Part of a small language model's weights.
Size: 8 layers, width 96, 3 heads of 32, vocabulary 2048, 2.1M parameters.
Each number is 200 + 20 x the weight over its row's rms, rounded and kept within 0 to 999. Layers, rows and columns count from 0. The size before them is the row's rms in percent of the matrix's.

# layer 4 attention query, 96x96, rms 0.215, rows 83-95, columns 0-95
109,186,238,218,215,173,169,193,152,192,202,175,197,196,225,224,234,196,211,171,206,194,201,210,220,222,171,173,163,216,208,219,196,193,182,197,202,172,178,182,201,203,163,173,215,220,156,174,197,189,182,181,208,200,203,209,179,225,219,213,164,208,220,203,235,218,155,207,195,223,201,202,183,199,208,190,168,199,176,213,207,237,211,197,196,198,186,197,217,177,213,231,195,221,210,170,210
117,193,199,236,214,207,228,168,210,226,237,201,219,188,195,210,195,198,188,168,214,196,191,166,206,193,214,165,177,181,213,181,203,194,200,210,202,186,227,191,198,203,189,169,198,199,217,222,230,217,231,206,207,207,215,201,213,213,165,126,191,167,195,197,200,192,199,222,220,214,222,228,210,208,200,238,205,180,208,218,180,250,202,209,180,201,210,199,161,185,158,188,194,211,175,209,207
107,217,218,191,219,188,199,164,198,227,204,195,167,234,197,196,200,199,193,200,219,174,160,170,216,215,208,214,218,165,181,215,213,243,195,218,236,183,218,169,220,214,179,200,196,219,221,218,188,201,216,209,218,194,243,223,175,207,198,173,196,173,191,207,231,186,221,211,194,208,208,231,209,219,187,215,171,213,220,240,195,188,174,188,210,187,245,206,185,198,178,167,199,213,217,233,211
087,206,199,214,175,221,199,174,245,203,174,191,193,172,217,232,199,191,183,194,235,187,230,227,237,198,203,194,255,174,240,244,183,202,241,210,212,176,210,204,239,225,215,204,216,193,184,208,213,212,189,164,207,205,186,189,194,191,199,208,190,215,173,180,180,226,187,189,210,218,203,188,192,185,193,198,214,218,220,211,203,181,217,182,209,185,230,161,201,198,213,216,205,210,220,233,178
115,197,213,183,181,195,157,153,206,192,180,144,198,209,198,243,181,187,203,222,193,192,217,243,199,211,197,196,222,211,191,214,215,224,213,203,205,175,191,203,206,178,221,200,200,212,175,196,195,191,173,185,211,192,202,217,192,226,179,195,207,239,204,196,218,218,183,202,232,215,202,216,195,205,206,137,173,167,184,178,194,225,173,197,207,189,186,177,225,171,236,227,184,201,188,223,195
100,191,202,214,211,162,167,201,185,166,196,226,208,217,212,175,214,203,222,228,215,189,212,206,194,205,194,230,196,214,213,194,190,214,185,210,187,193,207,203,193,215,191,199,223,246,197,187,181,197,195,206,189,227,225,222,226,186,257,231,192,188,205,185,178,173,212,187,201,237,149,188,182,170,192,206,192,180,207,200,215,234,196,229,155,182,216,193,202,181,217,203,173,203,193,216,252
100,169,185,216,210,197,173,204,190,180,196,172,207,199,189,223,195,217,191,164,230,196,223,177,219,185,215,153,197,189,220,215,188,180,205,183,187,177,196,202,190,205,198,165,186,226,211,204,201,226,205,195,207,185,242,200,170,171,187,178,195,230,189,223,172,222,230,209,206,211,190,186,184,212,166,188,227,203,177,259,206,240,240,198,179,193,164,194,219,216,193,196,193,184,191,206,174
094,163,192,232,157,200,194,208,141,228,216,211,222,179,222,173,198,209,186,185,212,211,184,193,205,207,212,193,181,233,191,202,200,213,187,187,199,198,204,211,222,169,167,181,195,190,194,195,198,190,229,181,209,168,171,186,201,206,227,215,201,193,204,169,199,214,198,205,215,201,175,159,243,179,212,195,211,171,208,184,177,199,205,197,208,209,184,216,233,219,228,245,231,222,175,167,202
085,219,196,212,195,172,190,229,174,249,217,204,235,184,199,206,190,182,177,167,225,207,191,200,186,183,170,188,193,216,225,198,146,205,199,215,200,206,209,172,184,212,187,181,197,221,203,208,234,177,181,196,200,209,183,246,215,202,204,222,181,203,231,174,208,187,181,168,227,224,208,189,223,181,191,195,239,158,190,206,249,176,197,205,211,196,204,165,213,177,206,201,209,195,213,200,185
106,208,187,225,195,204,150,199,220,196,207,181,208,250,198,206,208,207,173,178,197,191,192,207,217,172,191,214,211,209,201,193,207,173,229,215,207,197,237,195,160,220,155,240,203,223,199,189,189,203,163,213,189,203,162,170,218,215,235,204,188,206,208,182,222,182,173,212,227,241,194,185,223,180,182,172,209,178,193,204,196,207,203,159,229,197,157,209,194,197,203,205,199,207,200,170,201
095,207,188,183,170,216,217,222,186,239,233,198,210,203,169,202,216,208,208,142,190,173,187,150,202,181,216,199,182,194,198,221,210,186,201,192,218,192,206,221,206,201,223,185,184,185,231,193,204,178,206,201,223,184,244,227,193,220,198,212,198,221,194,190,207,200,262,204,211,180,204,201,231,202,226,220,210,169,176,229,198,240,197,217,231,205,192,202,184,167,174,184,205,201,199,173,205
096,184,194,222,210,194,184,181,216,217,189,203,203,191,251,223,149,200,185,215,236,227,187,186,232,226,197,173,222,176,233,197,179,176,225,203,211,225,218,213,212,193,226,204,197,218,202,188,228,189,197,199,213,192,178,181,208,215,177,143,190,197,211,225,176,207,241,241,156,194,187,166,203,197,187,202,177,204,184,200,189,201,191,216,210,207,196,172,212,203,182,197,185,185,235,197,198
081,180,186,215,220,203,173,171,202,184,193,175,172,167,190,158,198,194,229,221,191,205,219,209,223,188,205,197,194,243,188,213,190,211,198,184,217,216,189,218,224,181,188,220,227,200,189,185,223,210,186,194,190,204,219,189,203,189,236,222,210,239,235,215,176,231,199,222,226,219,148,224,219,169,197,207,191,213,195,212,214,221,196,199,175,186,158,186,203,243,232,214,220,192,195,192,174
# layer 4 attention key, 96x96, rms 0.205, rows 83-95, columns 0-95
091,190,146,196,235,195,145,223,214,176,228,188,205,220,180,235,198,206,173,214,197,234,176,201,216,212,197,212,173,189,174,189,212,218,196,188,168,206,207,209,184,227,184,195,178,198,198,203,225,184,209,199,243,184,176,214,195,229,192,191,225,180,186,215,230,189,200,217,212,201,179,207,179,188,206,195,184,191,169,219,228,220,191,159,216,199,207,229,164,201,210,188,212,191,158,213,202
098,172,166,176,194,178,218,209,206,198,208,216,225,215,183,151,196,205,165,212,220,185,210,222,231,199,226,174,190,198,201,232,172,202,177,201,201,214,213,156,192,188,224,191,213,220,225,215,219,200,219,184,219,174,181,214,142,178,169,218,231,218,219,198,227,196,203,212,195,215,189,220,211,209,196,228,226,203,201,207,205,182,179,198,192,201,199,233,201,204,188,154,192,178,186,165,193
100,216,201,195,187,188,204,200,219,212,204,153,219,188,189,202,189,192,248,168,190,233,202,193,229,185,193,198,197,156,185,218,240,188,223,224,184,191,220,231,228,224,221,221,199,186,212,207,200,181,214,219,205,207,190,184,205,176,187,193,234,223,213,215,192,202,222,212,170,142,185,175,166,192,183,190,189,205,238,210,230,193,205,216,186,220,186,176,208,175,219,174,223,204,210,223,205
109,184,204,173,187,182,184,183,225,202,217,223,164,225,207,202,195,214,187,204,169,220,193,248,190,194,184,186,208,235,184,217,177,199,195,179,211,225,187,186,207,226,220,185,199,172,209,185,176,206,192,192,222,200,186,200,217,215,207,161,204,222,186,192,207,265,198,207,192,165,180,188,245,221,223,245,206,189,194,239,211,204,182,211,227,233,227,214,227,193,198,196,195,213,218,190,201
099,181,175,191,177,212,211,157,197,196,186,160,183,204,200,204,209,169,225,211,175,199,240,199,206,188,203,226,218,215,219,192,206,194,157,193,191,174,179,194,196,208,190,245,205,171,222,180,195,203,209,218,172,191,194,185,203,194,194,233,212,226,199,178,190,206,231,197,180,224,212,187,227,194,175,198,158,216,194,220,209,208,205,194,186,210,219,217,208,255,239,207,208,242,199,159,198
119,184,194,231,229,206,192,216,209,224,147,172,229,237,234,156,212,234,178,197,184,182,169,197,218,185,193,209,180,169,202,209,201,203,225,223,181,217,219,227,236,180,240,221,191,185,198,189,203,184,204,191,205,213,197,199,181,211,230,189,209,199,202,210,220,169,209,214,210,195,168,225,209,195,231,168,202,164,213,189,201,173,192,180,200,184,195,188,170,224,204,200,205,173,187,201,222
094,190,184,178,192,203,232,220,221,203,204,196,221,194,189,174,218,212,190,189,216,221,188,192,182,203,177,216,237,200,189,203,185,211,186,225,225,192,205,195,197,158,176,165,224,192,186,200,209,202,220,161,227,229,205,251,214,209,179,195,253,207,191,202,202,203,202,211,185,237,176,187,193,182,184,192,206,239,187,210,154,196,185,202,190,165,187,212,171,208,175,202,221,184,160,226,217
098,191,239,182,206,192,195,216,196,219,214,202,226,193,201,185,196,167,219,239,168,230,207,173,173,159,226,204,202,171,169,189,204,187,195,183,196,213,201,196,179,177,219,177,220,232,213,203,207,240,184,236,168,192,204,196,224,213,208,198,160,205,194,227,230,195,212,202,211,202,194,182,241,179,202,194,203,181,186,190,196,217,204,173,254,190,200,221,187,168,204,233,204,212,221,187,189
110,210,171,191,192,189,172,181,219,185,196,203,196,213,186,229,184,204,228,225,195,218,183,196,199,194,198,210,208,233,230,227,179,214,199,188,190,216,156,196,192,187,179,234,226,221,184,170,162,187,222,202,257,181,162,214,202,192,188,202,189,210,243,183,229,197,204,200,192,179,189,189,178,245,186,164,194,197,199,209,225,209,222,230,185,177,223,216,204,202,206,183,181,177,194,234,208
114,220,205,245,186,202,236,174,193,231,195,209,180,171,244,212,197,199,224,208,196,211,212,193,209,200,185,209,159,176,186,208,214,170,192,212,174,211,179,208,215,149,227,223,227,214,197,209,213,181,183,207,178,188,185,221,224,204,196,208,191,220,216,194,168,212,207,221,203,163,232,205,214,204,197,165,187,182,201,149,186,219,205,179,224,184,214,208,211,191,168,216,206,214,223,233,194
095,187,227,193,207,167,184,203,205,201,212,199,156,204,220,232,185,172,204,213,200,212,187,205,211,190,224,152,186,234,229,216,166,180,197,223,184,228,209,201,173,226,184,164,200,209,208,188,216,207,196,264,223,200,232,192,189,204,189,218,208,190,175,182,188,235,201,202,180,211,225,189,207,158,235,217,212,205,191,191,189,200,217,211,219,203,204,210,186,216,193,162,179,210,165,201,204
101,186,160,196,160,194,199,250,189,178,208,218,205,206,244,227,181,179,215,186,221,215,216,211,222,196,211,217,200,222,216,194,162,183,189,196,209,165,180,199,242,178,193,183,185,212,186,188,177,199,217,192,193,195,166,204,226,180,216,199,220,200,200,196,184,213,206,197,223,185,152,159,196,230,217,197,194,217,187,187,219,188,162,198,212,211,195,174,184,212,234,200,167,228,185,183,201
120,180,182,188,232,205,185,213,217,208,182,193,225,226,209,174,217,189,190,193,170,195,184,183,184,181,183,232,192,230,249,200,175,210,155,217,181,193,217,221,221,182,218,179,186,201,231,173,188,171,192,197,164,188,229,204,201,230,205,224,183,217,207,218,200,200,231,189,167,204,197,182,167,220,206,180,202,178,188,165,199,226,185,225,192,221,223,216,160,186,204,192,198,201,205,229,226
# layer 4 attention value, 96x96, rms 0.25, rows 64-67, columns 0-95
094,214,208,192,154,218,189,239,195,175,200,177,204,220,216,195,220,201,213,208,197,229,224,209,218,190,223,179,177,211,175,144,167,180,169,173,215,185,195,218,182,192,206,219,219,186,183,201,221,183,198,204,190,200,179,218,188,187,177,185,176,210,238,216,222,170,171,202,215,196,201,222,202,224,203,245,207,168,199,190,223,192,158,175,206,229,168,205,206,215,196,188,203,220,223,195,176
100,194,227,211,219,191,209,205,180,209,213,202,231,197,202,225,140,216,184,160,221,195,187,228,213,209,210,206,191,166,194,234,161,199,195,181,186,235,199,182,192,190,165,218,191,177,196,213,196,212,189,217,227,188,207,186,184,212,213,199,185,182,201,209,187,185,186,175,168,155,198,208,185,206,196,219,226,178,197,190,207,260,197,249,185,205,206,171,225,198,197,202,204,176,214,180,183
091,194,181,192,183,198,164,218,209,194,197,202,226,201,204,191,176,202,191,187,204,194,190,193,203,202,207,175,227,187,204,223,188,184,230,228,197,237,209,203,176,187,220,184,230,234,198,172,234,200,177,204,210,185,207,208,150,184,180,240,226,190,159,194,178,225,184,203,209,223,193,208,207,185,183,184,195,183,159,209,191,225,186,237,197,189,184,203,228,192,186,157,155,156,210,199,190
096,163,207,217,235,215,184,185,206,179,229,208,186,220,236,220,188,196,179,198,244,212,174,143,211,199,205,196,186,194,163,204,220,167,225,206,183,241,189,157,201,220,207,203,197,205,195,211,197,211,206,239,178,161,186,221,155,183,178,203,176,183,185,205,188,179,216,215,166,207,178,190,177,194,194,218,185,187,220,219,201,174,191,200,203,181,207,210,222,180,200,207,196,190,211,194,211
# layer 4 attention output (transposed), 96x96, rms 0.205, rows 64-67, columns 0-95
094,197,203,197,200,206,179,213,151,182,187,209,215,199,222,189,221,210,231,203,197,209,219,195,211,208,238,190,135,215,212,205,196,181,171,170,202,171,184,220,207,176,190,166,229,202,197,204,215,198,216,181,208,209,237,208,177,169,190,192,179,188,194,217,180,190,237,218,184,204,164,214,210,210,192,226,238,218,203,240,184,207,208,231,212,176,184,202,223,223,182,205,179,198,221,162,204
095,175,233,207,204,188,170,184,198,187,198,187,183,221,217,192,180,217,208,196,215,204,226,198,191,187,213,230,240,225,210,232,238,183,213,211,191,212,174,196,195,215,208,189,218,217,196,198,171,219,201,206,192,174,217,212,192,195,185,243,213,246,228,187,202,182,231,202,197,171,180,188,187,224,206,180,207,245,175,198,191,175,219,237,177,241,195,207,201,203,238,197,202,154,184,176,200
089,175,166,168,217,201,172,212,187,195,153,192,200,237,179,227,201,223,231,193,211,190,203,236,223,167,208,166,200,201,192,171,203,175,228,181,213,203,195,208,191,226,198,221,199,168,203,199,177,197,174,211,215,215,209,214,201,231,174,188,220,245,209,185,184,213,187,157,180,204,212,216,186,195,194,221,193,196,161,213,195,204,154,195,185,190,187,164,184,197,220,201,201,186,171,204,183
093,202,191,197,192,217,207,228,227,188,194,213,230,207,198,193,198,183,180,186,229,214,200,223,210,183,175,176,204,185,222,204,187,164,205,226,205,211,151,194,169,178,211,190,193,187,186,163,199,212,164,209,205,196,207,184,188,181,172,197,215,227,181,207,200,195,187,191,191,185,190,215,161,190,197,152,202,192,216,206,181,177,171,165,211,218,163,217,246,215,225,241,221,181,218,213,163